Weights of a small transformer language model.
Architecture: rotary positions, untied embeddings.
Each number is 128 + 24 x the weight over its row's rms, rounded and kept within 0 to 255. Layers, rows and columns count from 0. The size above them is the row's rms in percent of the matrix's.

# layer 3 attention query, 128x128, rms 0.0835, rows 17-51,80-114, columns 64-127
size [103 102 110 116 241 103 116 104 125 103  99  99  96 112 106 182  87 130  93  91  99 131 111  97  98 111 124 102  89  95 108 114  99  94  94  65  84  92  94  77 183  80 105  81  76  83  82  87  83  74  82  49  87  90 102  87  91  68  89 102  76 105  75  74  83  80  78  97  83  64]
[[132 138 131 129 145  87 135 115 138 144 129 118 111 130 105 161 131 117 147 140 129 132 126 181 100 150 144  95 143  96 140 102 131 118 137 132 131 133 135 148 115 165 117 127 148 109 144 148 178  94 126 152 130 103 113 108 103 131 108  90 153 141 132 204]
 [104 137 123 109  81 159 152  93 129  93 111 127 134 103 103 137 115 169  83 131  70 101 122 128 111 130 117 111 109 135 147 151 113 117 125 164  94 144 123 150 126 139  92 110 146 160 113  71 100 172 132 157 169 131 116  91 101 100 162 116 127 129 137 119]
 [117 148 136 111 158 163 117 113 131 112 154 139 153 133 115 129 143 171  95 126 111 100 107 116 120 134 107 144 131 139 163 143 119 149 146 160 100 122 126 140 109  89 115 145 110 139  67 104 106 160 109  96 114  67 108 117 118 143 185 162 117 128 142 137]
 [105 145 142 105 108 140 129 116  58 102 136 102 123 108  93 141 156  99 122  83 132 135 147 141 150 116 109 150 176 133 130 166 129 117 105 152  92 158 154 171 123 117  85  93 139 102  97 134 103 142 127 112 174 110 129 148 132 170 160 124  98 101 106 101]
 [120  89  80 182 151 127 107 111 127 135 135 127 154 127 121 113 112 123 156 110 114 121 108 146 163 118 173 119 127 167  93 105 155 136 111  92 132 176 115  99  86 107 139 148  75 125 121 137 124 111 133 102 104 151 122 143 122 132 112 146 108 143  96 123]
 [143 160 121 140 110 130 133 124 123 164 117 128 106 155 145 107 136 124 150 146  96 150 110  79 122 114  96 115 135 115 139 133 113 159 164 165 137  84 148 122 156 138 127 131 103 117 171 107 139 129 153 163  94 132 116 115 124 132 106 132 179 156 113 113]
 [ 94 162 131 129  93 103 137 163 117 140 144 143 115 124 103 168 138  93  67 149 116  97 102 136 119 130 143 173  76 155 125 134 154 140 136 163 116 154 155  56 106 132 155 130 128 110 126 102 141 105 139 129 134 154 153 103  88 129 119 115 128 130 116 115]
 [188  96 151 142 150 131 126 113  92  99 110  95 145 169  75 132  96 154 127 119 130  69 158 140 132 116 134 111 151 147 119 111 101 117 114 143 162 164 105 126 104 150 126 145 146 170  87 126 106  86 123 112 157 104 131 120 143 114 157 140 184  85 159 163]
 [124 136 115 120 148 133 129  89 159 184 133 140 159 123 150 136 120 152 156 158 117 149 139 101 131 119 100 195 113 120 106 132 144 120 145 136 142 133 106 102 114 103 126 115 109 130 131 137 113 155 146 132 114 157 103 123 110 126 102 156 101 161  86 148]
 [111 163 147 167 158 119 143  87 123 146 157 140 124 131 150 136 120 126 104 143 139 148 136 136 124 147 136 126  94  99 133 115 113  81 169 131 142 112 114 102 156 111 134 118 121 143  93 151 129 149 136 159  92 145 135 152  88  86 141  94 152 119 147 152]
 [130 108 117 151 165  98  68 152 116 123 152 179 119 101 140 138 117 108  98  92 122 127 162 133 163 122 174 120 141 150 136 127 129 113  83  94 164 126 125  91 141 161 135 123 123 113 114 153 143 198 120 106 124 158 121 102 142 133 125 148 105 170 139  88]
 [109 105 117 133 130 146  97 132 120 166 121 147 154 119 139 116 114 102 156 138 150 113 157 107 108 129 123 116 101 147 121 147 116 127 123 136 125 103 108  76 157 120 110 160 132 101 155 112  95 125 124 119 131 110 159  67 136 158 118 142 136 115 135 107]
 [116 174 161  89 128 131 161 149 107  91 132 148 118 155 128 171 141 111 144 151  86 155 146 159 158 106 118  97  51 127 115 124  87 161 134 140 157 142 146 160 107 129 130 150 164 145 138 117 146 112 117 147 185 141 122 116 151 130  98  97 119 114 122 147]
 [123 144 138 153 122 127 124 123 107 157 111 141  94  50 180 140 105 115 100 125 145 137 109  98  95 125 141 181 158  91 123 135 122 124 123 117 153 144  97 109 187 155 165 130 135  96 141 129 125  87 129 158 114 142 132 147  92 113 128 138 101 155 115 137]
 [ 97 122 130 154 139 117 117 154 105 102  78 161 132  99 109 143 153  87 156  94 132 104 167 100 116 148 125 185 139 146 135 159 119  81 125 109 136 132  82  84 133 105 126 129 159 104 144 144 165  90 129 106 100  70 122 160  97 114 106 136 125 147 139  89]
 [130  81  65 179 135 120 101 115 121 102 137 120 126 140 103 130 131  91 154 109 118 138 104 174 149 134 155 148 137 140 113 116 160 138 136  91 103 176 124 112  87  98 122 119  92 126  93 153 162  96 117  96 117 167 151 139 124 124 106 130 121 117  96 101]
 [145 133 134 132 142  75 121 134 123 122  91 130 153 171 113 108 141 105 149 130 104  94 162 145 117 117 121  82 110 163 123 122  89 124 103 144 142 147 110 156 144 136 130 143 115 142 136 140 165 104 117 144 142 123 108 100  94 171 147 129 107 143 134 134]
 [113 112  85 168 152 110  87 130 139 116  85 134 147 144 114  94 104  78 168 115 108 137  88 170 162 124 159  84  96 153  92 103 147 120 167 129 116 158 161 126 120 123 113 104  88 122 128 155 127 138 127 120 136 135 140 125 131 149 107 144 138 134 121 106]
 [134 109  93 130 139 103 111  95 107 137 119 114 158 122 100 112  94 101 140 125 108 134  99 182 130 105 134 132 149 114 139  85 169  92 149  81 136 154 204 183 132 144 121  83  88 129 117 156 110  95 110 129 106 130 125 126 143  75 152 164 104 169 132 129]
 [114 102 135 142 104 146 114 148 147  93  66 139 122 160 131  94 110  97 147 131 134 108 135 135 119 104 123 133 122 156 107 147 103 141 167 183 170 144 162 155 131 118 140  63 159 118 169 113 151  92 142 126 158 104 158  93 115 108 107 114 129 109 114 103]
 [134 122  84 155  92 118 152 131 127 151 143 176 132 128 144 152 109 142  67 155 118 118 142 124 151 121 141 114 154 127  93 140 100  98  77 170 125 134 136  95 151 127  94 153 106 150 138 138 134 141 101 136 142 159 123 133 110 142 180 160 126 122 124 113]
 [139 115 135 115 136 159 141 125 108 161 149 142 134 108 108 193 114 105 122 113 164 126 134  87  85 140 111 101 119  89 108 184 109 125  95 103  82  96 126 127 158 175 106 152 143 107 137  89  76 138 118 126 169 127 118  97  89 126 119 147 148 139 180 137]
 [125  76  95 183 140 122 103  90 127 104 136 130 112 141 136 110 106 125 113 131 119 131 125 134 149 135 156 128 153 153 130 111 124 140  95 129 130 144 136 127  92  91 116 152 105 166  76 134 162 118 129 105 125 157 155 137 140 148 161  97 135 118 100 147]
 [110 159 176 128 109 110 144 118 120 143 134 127  95  78 127 136 139 149 104  91 142 129 153 168 149 136  96 100 117 120 141 140 125  89 152 124 157 115 175 128 183 134 134 128 144 165 119 113 113 165  95 107 159 138 112  68 124 121 144 128 111 121 148  88]
 [116  98 172 139 136 122 132 133 136 112 150 144 123 109  91 101 147 122 124 137 114 149 114 147 139 148  73 105 163  97 180 174 125 118  94 120 122 114 144 144 143 119 144 102 155 113 131  85 146 110 113 155 155 169 159 100 140  94 158 145 150 153 110 106]
 [108 164 158  99 113 147 144  98 105  87 100 156 147  70 119 165 118 146  86 115 126 128 139 122  88  85 100 121 124 115 122 121 124 102 112 128 113 102 110 106 174 180 127 122 137 140 147 108 121 186 122 155 143 116  67 110  88 117 145  99 139 124 159 142]
 [157 155 140 110 129 103 110  98 115 118 142 150 154 104 137 143 108 130 129 117 117 123 112  65 125 120 106 154 117 120 120 105 137 109  99  92 103 132 134 115 138 128 132 143 112 194 113 137 155 147 121 157 109 108  92 158 138 135 166 166 161 136 164 148]
 [142 133 109 139 108 204 141 129 103 108 117  87 101 148 110 124 149 184  78 147 141  79 160 122  96 136 147 144 146 167 137 134 107 109 109 137  97 133  84  96 138 117 142 145 138 154  90 139 115 116 145 125 122  97 144 137  93 126 161 133 134  92 157 115]
 [150 113 113 141 143 134  97  92 117  95 147 121 145 145 134 122 111 141 103 171  69 120 150 133  73 137 154 153  96 153 162  51 107  74 130 136  89 165 117 159 140 136 143 148 103 169  74 136 118 130 185 120  90 140 123 139  99 146 147 130 138 125 120 124]
 [137  91 136 146 102 145 112 116  92 173 115 143  98 141 117 118 151 100 146 152 138  92  89 114 135 141 134 136 137 140 126 188 141 118 146 117 141 148 144 120  96 101 150 142 160  84 103 105 132  89 143 136 125 165 169 106 118 146 150 133 130 112  96  95]
 [164 128  98 130 160 150 134 132 167  68 106 138 133 172 149 117 110 152 172  95 142 132 135 144 122 131 103 155 142 144  72  69 142 156 122 119 129 129  97 149 123 126 112 116  97 176 154 174 123 145 152 116 141 115 107 123 133 104 100 165 154  84 126 134]
 [113 131 141 113  85 107 129 100 150 159 110 133 117  98 138 141 146 126 106 147 131 149 163 177  95 147 108 117 120  88 156 159 105  87 107 148 105 102 143 142 128 150 142 109 177 142 134  96  98 132 101 150 156 156 146  81 110  91 135 100 107 132 154 123]
 [108  61 132 139 100 167 104  85 135 160 131 141 142 103 124 150 143 145 110 136 161 129 113 111 144 111 129  65 152 114 102 132  94 130  93 118 120 117 161 110 137 109 103 125 161 138 107 116 119 164 123 123 167 131 123 150 117 150 143  94 147  76 102 195]
 [135 108 113 122 126 142 140 145 182 128 126 115 119 154 171  75 126 142 134 133 154 163 159 117  81 121 115 165 115  86 110 129 109  89 158 143 153 103 136 139 144 152 142 149 120 159 157 133 128 117 158 144 122 150 136  72 165 108 113 118 123 148  76 101]
 [114 162 126 158 104 117 101 146 111 147 102 118 118 170 126 168 156 102 164 112 132 106 114 138 128 161 106  81 107 113 128 170  98 138 155 135 157 136 123  97 158 106 103 146 177 145 102 130  93 115 144  90 132 133 150 127 111 106 116 138 111  98 155  47]
 [167 131 134 115 131 152 149 153 116 129 114 146 103 118 178  96 157 117 141 140 122 105 101 110 130 106 127 144 182 150 110  67  96 166 121 165 138 110 126 129 130 142 149 127 166  89 119 167 171 134 141 103 114 136 125 105 129 167 173 108 129 132 130  90]
 [103 158 128 138 136 153 140 157 153 171 121  95 106 164 113  80 121 115 122 132  76  81  96 131  90 106 186 125 116 146 121  93 125 131 139 166 156 132 106  97 107 154 108 135 129 136 144 148 146 132 104 108 140 161 174  54 106 122 126 115 103 134 137 125]
 [ 76 125 115 111  76 128 142 126 142 139 146  94  85 116 140 163 170 138  85 108 141 142 103 131 134 162 130 145 124 133 137 214 148 122 171 143 139 142 112  94  86 139 161  94 140 131 135 101 141 114 110 131 178 141 139 115 116 118 148 115  75 101 118 115]
 [ 89 113 149 163 147  85  98  87 183 126 125 143 183 103 158 108 147 149 131 111 112 119 131  96 130 128 197 143 129 134 128 129  92 149 117 124 139 154 121 145 106 174  80 102 145 177 146 118  99 126 133 141 136 154 147 126 179 141 173  91 137 124 122 153]
 [149 139  75 151 156 112 113 167 111 136 105 100 141 151 153 111 110 144 113 156 110 138 119 109 131 111 179 109 151 107 147 140 134 123 121 174 145 145  99 115 135 108 129 117 120 119 153 150 103 113 175 140 149 146 147 140  99 141  95 104  96 117 151 110]
 [135 114  72 156 133 127  81 130 131 130 134 135 170 136 126 102 120 112 146  97 114 118 119 123 159  96 158 110 132 153  90  97 149 136 113 100 112 164 115 105 102 122 128 167  82 142  86 125 134 120 130  92  69 151 113 154 150 137 113 140 139 149 110 139]
 [130 121 158 162 124 102 105  89 131  92 110 141 124  99 152 177 134 149 126 116 145  83 172 140 129 156 115 148 137 119 145 173 130 125 132 161 142 148 159 156 147 124 129 142 158 127 143 148 155 156 128 126 151 133 129  89 135 131 123 116 136 156 153 102]
 [128 100 133 143 133  99 142  92 136 129 122 142 131 124 115 128 126  92 106 127 123 162 157 158 116 161 135 120  80 147 131 174 136 139 123 113 173 169 154  83 118  89 142 168  99 102 100 146 114 124 101 104 111 127 144  96 132  85 142 108 116 129 132  93]
 [115 134 159 149 139 103 127 151 126 151  94 113 105 124 113 126 103 119 176 117 101 132 128 132 137 153 115 162  94 171 138 111 147 173 160 117 159 153  94 101 108 142 137  96 161 169 130 110 117 114 122 117 115 119 107 106 152 106 113 123 122 142 147 131]
 [ 96 135  99 103 125 109 103 181 120 156 123 104 143 122 145 137 157 133 118 147 134 159 111 116 110 139 133  98 134 141 117 111 143 152 120 131 149 138  62 129 140 104  95 115 147 142 144 134 133  75 166 148 155 130 114 108 126 155 121 181 155 110 120 110]
 [118 117 160 109 138 130 142 125 143  92 127 104 111 139 100 130 136 109 174 130  98 124 114 136 138 139  88 127 128 144 124  97 110 142 157 107  65  77 183 156 137 125 156 144  99  90 140  91 132 122 112 131  87  86  88 107 110 131 149 144 132 107 165 164]
 [141 119 131  83 137 117 142 117 118 110 114  90 153 140 118 111 176 100 116 123 133 142 129 150 116  73 139 113 156 111 144 114 116 105 123 142 170 130 122 140 176 138  97 143 116 138 124 106 129 141 155 121 153 132 129 162 121 114  90 139 120 107 115 104]
 [ 86 149  80 132 145 162 164 119 121 162 136 146 115 152  63 123  87  77 185 139 117 160 161 109 117 108 106 140 145 126  97 145 144 112 159 135 110 140 121 155 147 100  74 158 118 141 130 140 125 105 117 127 135  87 165 115 133 177  82 162 146 130  90 117]
 [144 128 137 135 117 148 130 113  91 119 146 119 144 113 158 144 156 159 123 128 106 160 155  90 129 139  78 119 100 136 162 162 114 110  84 151 140 122 137 113 136 114 184 137 157  91 172 150 149 108 116 150 143 171 134 130 123 134 122 103 118 125 130 163]
 [ 98 122 167 161 124 144 125 120 127 176 156 120 126  85 104 118 146 135 125  88 141 145 112 161 136 131 122 132 145 116 151 137 144 141 136 101 148  91 140 188 126 125 170 112 105 104 104 151  96 123 107 133 109 112 118 155 122  90 155  96 130  74 157 164]
 [129  96 131 152 142 114 132  88 107 130  92 126 173  94  99 138 125 110 195 120 154 141 140 130 125 130 153 110 124 107  94 152 143 101  81  76 113 109 150 128 129 124 138 107 137 100 144 124 154 118 116 128 153 135 140 135 118 124 118 121 133 131  77 119]
 [107 166 115 117 150 164 125 185 146 123 133  94 120 148  72 143 126 104 144 162 117 138 114 145 107  92 128 132 164 118 141 173 118 132  90  95 125 166 104 100 112 109 177 125 116 128 103 146 173 153 133 127 142 145 135 145 110 119 146 131  77 117 138  96]
 [122 128 108 175 143 110 103 113 140 152 106 118 135 157 101  73 125 133 146 140 134 147 131 121 169 113 126 144 103 145 131 106 132 111 121 110 115 131 115 112  97 111  71 126  93 129 121 113 169  93 135 104  70 110 132 133 145 148  87 124 135 137 121 144]
 [135 113  61 151 142 132  88 142 126 143 108 118 137 145 121 125 146 113 150 133 141 138 117 124 151 126 162 104 147 135  58 141 140 132 124 129 118 137 140 126 118 129 106 132  90 119 111 138 140 149 143  89  96 128 151 137 181 136  88 140 142 144  94 129]
 [ 66 104 106 147 134  98 134 164 136 174 141  95 112 118 140 160 163 128 127 127 108 133  70 183 131 147 148 123 127 155 137 170 123 114 148 137 160 176 117 124 104 131 179  96 116 170 150 155 170 127 156 130 158 177 155  97 126 105 164 101  99 109 110  83]
 [111 139  91 161 163 125 118 110 104 141 132 106 153 167 125  81 114  83 129 108 139 100 129 124 156 112 143 108 133 177  99  81 149 142 155 116 139 132 139 112 100 155 121 149  89 105 139 111 105 116 146 119 125 126 110 117 156 155  70 133 129 152 112 121]
 [132 102 117 168 128 109 131 122 133 155 121 124 161 151 134 104 137 150 149 124 147  73 132 167 117 146 119  96 112 182 112 119 147  81 102  78 137 177 137 127 136  86 133 172  77 137 101 129 175  96 141 107 107 137 147 125 112 124 112 145 117 119  89 114]
 [161  84 176 117 137 134 131 117 174 116  98 106  99  94 134 126 129 168 116 122 114 102  82  84 157 116 116 104 141 149  99 153 109 161 106 109 100 132 122 130 163 138 125  92 126 118 136 136  98 127 149 147  78 157 113 143 172 131 158 123 102 113 124 171]
 [115 128  93 167 132 114  93 112 114 121 139 116 142 142 113 114 142 105 138 117 106 141 131 169 154  91 161 106 138 143 116 101 171 128 130 103 146 157 155 121  89 107 117 153  97 132  90 116 137 107 131  94  86 140 151 164 139 102  90 126 157 131 131 148]
 [ 82 132 143 143 131 132 142 122 118 103 145 126 129 133 135 175 151 149  84 159 123 130  97 147 131 162 128 148  89 139 137 159 110 100 144 158 139 155 115 114 133 143 166  78 143 134 139  87 131 171 124 123 168 154 132 116 108 136 121 127 125 120 151 152]
 [113 139 131 143 163 128 137 172 135 140 135 120 132 134 110 145 126 132 115 152 104 130 120 139 139 125 172 132 132 164 141 166 117 118  80 126 156 180  99 114 148 138 165  80 149 159 159 152 142 126 148 132 164 165 141  97 142 167 154 123 140 119 106 138]
 [126 143 179 122 120 148 140 155 108 134 115 133 110  96 109 173 138 139 147 140 136 140 125 111 103 110 104 145 139 117 159 161  85 106 123 156 110 121 106 151 152 144 194 106 147 143 145 109 102 127  95 130 161 115  98  99  91 123 183 123 113  90 160 106]
 [139 131 128 142 142 175 120 111 136 106 159 140 109 163  80 136 132 125 142  85 139  97 126 152 120 110 120 171 122 102 131 157 185 163  96 127 123  84 139 176 145 107 171 141 129 162  95 153  99  98 124 114  77 119 126 128 100 165 120 106 118 179 138 176]
 [109 176 123 127 118 162 122 108 134 139 138 127  77 148 124 112 133 115 103 131 100 143 126 141 133 130 136 163 144 127 145 134 123 115 106 123 121 128 100 117 100 160 118 134 159 122 149 158 107 153 170 143 105  69 113 131 124 134 162 119 150 140 114 125]
 [101 150  85 152 135 120 113  95 129 149 168 152 133 170 114 113 107  98 150 114 108 117 136 112 124 116 130 123  89 150 119 137 138 134 128 111 103 134 135 131 138 131 122 180  85 159 111 170 141 115 141 137 103 124 158 127 121 121 107 168 129 159  66 137]
 [122 151 102 142 139 108 120 142 153 125 124  79 132 152 139 115 134 115 141 110 141  77 117 147 148 147 154 133 152 162  97 151 163 144 145  96 192 160 143 109 128 120  70 129 137 149 121 143 151 119 129  98 153 144 135 106 170 174 111 157 119 111 138 133]
 [139 160 120 124 116 126 105 138 139 114 127 203 149 116 138 111 117 138 151 111 133 155 117  95 108 122 100 132 107  59 161  73 130 121 132 125  29 125 104 121 126 141 113 156 137 147 134 128 116 133 158  97 126  86 126 127 130 100 137 137 117 158  88 119]
 [ 75 135 140 108 102 132 169 166 121 160 150 117  94 126 122 155 166 146  95 168 155 152 125 144 102 136 105 116 122 108 196 181  82 132 149 150 125 125 133 109 143 113 132 121 152 118 114 130 126 123 122 163 184  93 132  86 113 112 110 102  90 133 120 130]
 [132 126  97 133 147 153 128 126 152 101 181 107 114 128 167 171 111  76 140 137 102  91 111 137 119 149 123 100 157 135 126 144 140  96 127 133 152 113 155 167 135 122 198 128 104 125  98 156 111 153 123 121 106 159 125 145 131 149 147 101 151 130 156 112]
 [120 128 162 121 101 154 117 133 110 132 161 123 130 129 176 117  70 123 103 100 173 145 189 134 128 162 136 125  99 136 136  65 136 119 165 157 111  99 157 132 158 165 107 135 127 150 112 120 123 119 162 124 102 129 138 111 141 143  68  97 112 128 118 140]]
# layer 3 attention key, 64x128, rms 0.078, rows 16-50, columns 64-127
size [150  88  75 106  92  53 125  92  98  97  95  88  90  92  87 100 155  98  94  95  77  69  86  95  92  84  98  88  93 106 101  73  77  83 121]
[[127 135 160  84 106 129 168 130 127 149 133 120 107 130 149 129 155 130 110 139 166 112 134 121 120 137 110 134 139 125 145 157 120 115 176 189 119 120 159 134 178 156 125  90 155 157 125  93 113 125 127 145 168 117 129 114 119  86 166 143 118  85 135 159]
 [109 112 142 166 135 136 142 210 136 147 129 127 134  97 150 135 134 117 137  94 176 107 147 103  99 100 102 101 158 127 131 138 125 127 131  79 100 107 132 138 136 116 148 109 114 138  98 139 125 144 174 173 125 133 137 166 133 133 100 103 179 148 139  99]
 [137 125 145 117 142 137 140 135 128 104 133 120  42 130 144 158 167 152  82 127 147 133 126 142 121 106  83 138 131  97 116 141 121 109 160 155 155  92 138 116 131 102  82  96 140 131 115 138 114 145 127 103 167  96 124 105  91 122 108 123  99 101 131 138]
 [106 137 128 143 118 128  97 129 109 145 153 131 101 148  99 151 124  88 110 160 130 149 165 138 132 103 121 129  91 122 110 125 156 134 140  87 128 148 164 111 136  97 171 153 127 125 134 120 144 123 111 101  92 136 131 164  90  89  86 136 213 141 136  92]
 [105 101 107 154 141 114  96 121 145 134 129 135 136  95 120 106 129 118 110 121 125 111 137 151 151 136 149  95 101 111  79  72 144 100 113  99 148 130 116 125 104 114 174 160  83 121 121 138 130  94 112 119  89  94 137 123 184 151 112 145 139 147 118  91]
 [115 183  88 114 125 135 125 128 133 113 135 163 166 129 177 142  71 135 135 131 137 145 124 148  97 104 146 111  67 171 161 123 112 138 100  94 100 137 117 137 147 145 173 146  98 159 140 172  95 134 110 127 140 132 141  95 159 136 146 165 130 155  70 130]
 [132  83  99 133 157 106 100  89 103 119  98  97 158  92 116 127 109 102 138 102 118 108 126 165 159  92 161 124 127 147 108 111 139 126 102 118  95 136 134 152  84 102 126 170  98 126 138 128 128 146 127  73 111 143 124 121 120 128 115 103 128 147 131 131]
 [124 102 104 101 158 127 158  98 109 172 129 122 101 123 129 157 148 123 113 151 129 106 131 141 125 151 126 146 150 124 128 195  91 122 169 150 170 113 136 137 138 105 115 134 155 121 116 112 123 155 138 146 141 139 108 124  58 110 119 128 110  98 164 122]
 [128 131 148  92 120 142 133 119 185 118 138 124 134 143 145 143 166 122 104 136 119 165 135  98 122 124 115 120  93  76 164 125 114 143 162 166 112  92 140 156 106 123 170  77 147 123  85 109 134 152 129 172 160 151 114 145 122 147 154 129 128 101 154 123]
 [154 157  86 147 102 137 105 147 147 142 138 152 151 148 125 129 138 111 118 125 125 146 134 175  92  81 137 127  92 173 121 127 138 128 159 123 130 122 172 100 128  91 211 158 123 125  93 170 140 123 100 124  96 150 132 120  87 126 105 167 108 128 153 130]
 [139 122 106 162 120 117 106  90 100 148 117 157 140 109 148 135 139 142 111 131 143  78 100 130 112  96 137 104 130 173 142 160 136 132  82 108  94 154 118  94 122 106 130 131 121 119 159 172 145 118 141 125  83 139 129 170  88 152 123 117 125 150 118  91]
 [ 82 151 133 125 113 160 157 108 133 160 108 132 135 158 152 108 113 125  92 120 135 135 111 174 107 144 106 142 129 116 124 157 128  88 168  99 107 118 120 121 107 111 151 130 138 102 167 111 120 102 127 142 123 159 131 132  81 109 158 153 122 134 124 128]
 [ 83 100 146 142 131 127 118 154 134 108 159 126 109 127 133  54 117 133  61 107 114 125  58 114 142 159 139 161 120 148 117 142 137 143 129 133 125 115 142 164 123 158 152 116 118 132 125 127 124 136 135  93 200 117 108 109 139  80 163 145 105  99  89 110]
 [149  97  97 169 139 126 100 167 134 107 126 112 173 110  93 159  91 121 155 152 146  92 134 144 152 145 167 110 109 113  81 118 171 125  99  97 143 162 135  95  80 105 121 128  88 101 142 114  94 141 144 127 111 131 124 122 151 137 142 129 150 124  96  76]
 [151 135  79 155 128 136 128  94 132 137 170 133 103 127  78 156 119 183 129 127 129 124 159 134 109 122 122 102  83 157 129 131 110 127 110 135  97 118 110 141 108 158 108 159 134 134 140 135 122 151 148 110  94 143 137 104 106 101 133 132 130 133 161 138]
 [100 151 137  93 123 126 161  94 142 146 132 101 118 117 118  80 125 147 141 137  87 112  95 129 131 113  83  84 170 104 136 122 109 104 147 163 166 112 115 200 169 159 107 111 133 125 142 108 116 131 102 121 178 143  97 148 148 124 169 131 156 153 126 118]
 [131  86  94 182 161 120  76 123 117 134 130 124 111 120  96 121 133 100 134 112 104 119 113 159 162 110 159 140 130 149 101 141 153 159 105 108 124 144 131 107  68  81 134 144  89 121  91 128 150 116 144  90 105 161 135 138 116 121  95 117 120 135 114 112]
 [112 127 163  98 119 148 137 176 130 141 138  98 109  97 133 170 133 155 101 138 129 135 135 137 109 136 110 132 106 118 152 152 110 156 138 127  97 108 152 169 129 137 132  82 140 135 144 133  76 149 139 137 167 119 133 123 159 125 132 150 141 109 129 118]
 [128 118 136 148 145 135 132 142 137 140 135  94 102 123  87 166 149 107 107  91 118 146 137 162 129 155 128 159 132 163 136 200 139 139 107 109 128  97 163 136 118  93  96 118 132 103 105 110 176 118 168 132 161 157 149 129 112 105 122 118 126 106  94 111]
 [108  94 143 146 155 122  80 122 143 170 109 115 115 121  94 180 143 152 112 109 140 131 152 117 162 158 127 135 110 145 108 152  92 168 136 120 135 121 114 100 126 110 134 107 138  87 110 141 108 126 153 101 117 127 170 132  97 118 135 118 141 108 128 131]
 [104 158 146  93 132 106 150 122 141 120 159 108 120  91 138 134 121 108 148 134 124 149 143 137 103 152 120 130 147  79 167 146 134 151  89 134 106 147 101 123  98 124 102 141 135 154 126 153 142 149 138 146 131 157 130 142 105 123 164 136 125 161 100 140]
 [146 116  95 133 155 130 100  91 116 148 115 110 105 121 123 156 136 118 160 140  96 147  91 126 125 127 112 108 113 101 141 143 163 137 108  79 142 107 118 114  72 120 204  81  82 143 141 145  82 124 150 125 136 121 144 127 143 147 115  99  75 107 119 147]
 [ 68 165 146 135 145 111 130 130 137 129 143 139 148 115 135 106 143 113 147 160 144 104 113 140 152 125 114 153 165 136 127 138 132 151 188 158 152 120 141 152 137  90 161 145 142 109 153 125 156 117 123 164 143 121 175 139 114  63 173 128 126 116 110 125]
 [123 124 127 149 141 132 102 146 100 106 123 144 163 121 110 167 101 118 136 155 124 107 118 117 145  81 135 130 105 126 111  82 158 116  87  71 110 175 130 134  99 108 148 109  63 157 121 139 124 153 134 102  88 130 119 128 135 161 100 118 119 147 136 114]
 [143 109 151 104 111 136 136 114 143 137 101 125  91 137 103 131 159 129 122 122 147 114 174 115 143 129 110 133 165  77 144 136 121 146 148 156 138 103 106  99 151 136 106  69 166  80 161 132 157 103 161 138 140 134 147 158 151 140 122 147 134 111 135 149]
 [139 169 107  78 134 152 110 156 159 136 122 126  97  94 156 146 157 121 141 128 139 109 122 147 135 180 106 173 131  91 140 161 118 212 149 149 147 144 108 132 118 110 112 109 154 101 102 120 137 104 158 110 139 158 122 132 157  79 140 124 145  87 106 136]
 [135 111 120  78 101  89 177 126 148 155 136 119  78 125 126 110 173 149 115 109 125 134 145 136 102 151 100 129 153  90 147 148 129 113 173 181 133  91 133 124 147 141 119  92 154 121 126 123 128 114 143 164 157 121 121 142 116 125 134 164 133 153 147 147]
 [139 160 138 139 124 143 131 157 126 106 148 128 157 105 145 139 168 114  73 153 119 128 140 116  99 112 160  77 134 111 142 109 139 134 131 139 150 116  94 105 126 133 130 107 124 107 169 127 101 136 100  99 138 105 117 164  96 137  77 117  64 123 163 139]
 [104 123 176 100 115 115 144 105 132 132 148 123 105 152 150 122 139 135 115 135 130 169 132 120 127  85  94 151 129 100 115 135  99 122 150 122 110 111 148 151 158 197 113 136 157 140 115 107  83 154  81 135 156 100 129 122 155 135 137 115  80 149 167 142]
 [110 107 119 157 139 125  98 131  98 139 125 135 150 109 126 143  95 108 148 125 129 128 102 137 144 112 172 115 100 126 118 113 166 144  81  56 101 145 134 132 100 129 120 135  62 145 124 134  98 152 108 108 133 139 129 132 122 146 114 113 104 156 118 124]
 [109 115 106 137 181 136 104 130 131 126 161 129 135 132 123 147 108 100 100 130 113 131 110 124 146 133 145 134  89 146 118 157 133 180 104 121 131 126 111 166  79  87 156 146  67 126 130 145 123 146 123  65 133 164 137 121 163 118 131 129 118 111 115 107]
 [151 148 181  56 112 117 122 111 125 128  82 148 166 134 116 122 151 142 146 132 132 125 136 130 151  66 168 136 157 125 157  97 139 118 141 158 139 134 178 119 132 137 136 133 132 137 132  41 128 138 128 147 141 124 145 185 167 140 125  95 108 166 105 151]
 [170 101 176  83 101 123 143 132 137 115 139 112  93 108 117 153 118 150 120 117 139 108 131 151 156 157 120 154 151 115 133 141 116 136 161 186 160 101 136 116 128 134 116  91 184 104 155 122 163 137 177 129 156 118 130 130 100 127 123 121 134  81 150 126]
 [106 129 113 126 122 111 146 133 111  96  88 130 134 129 148 135 131 130 122 123 142 132 135 137 156 153 128 161 152 108 127 124 164 103  99 140 164 127 112 130 100 140 110 108 106 118 170  96 192 137 163  96 166 115 153 128 141 129 112 140 121 164 120 118]
 [151 132 102 138 130 127 100 119 118 130 141 140 161 113 109 161 106 114 152 130 120 127 153 141 125  89 157 115  96 160 116 112 131 140  91 104  97 162 135  80 111  87 140 140  72 132 121 130 130 123  84 127 108 131 124 133 161 152 113 128 134 141 121 126]]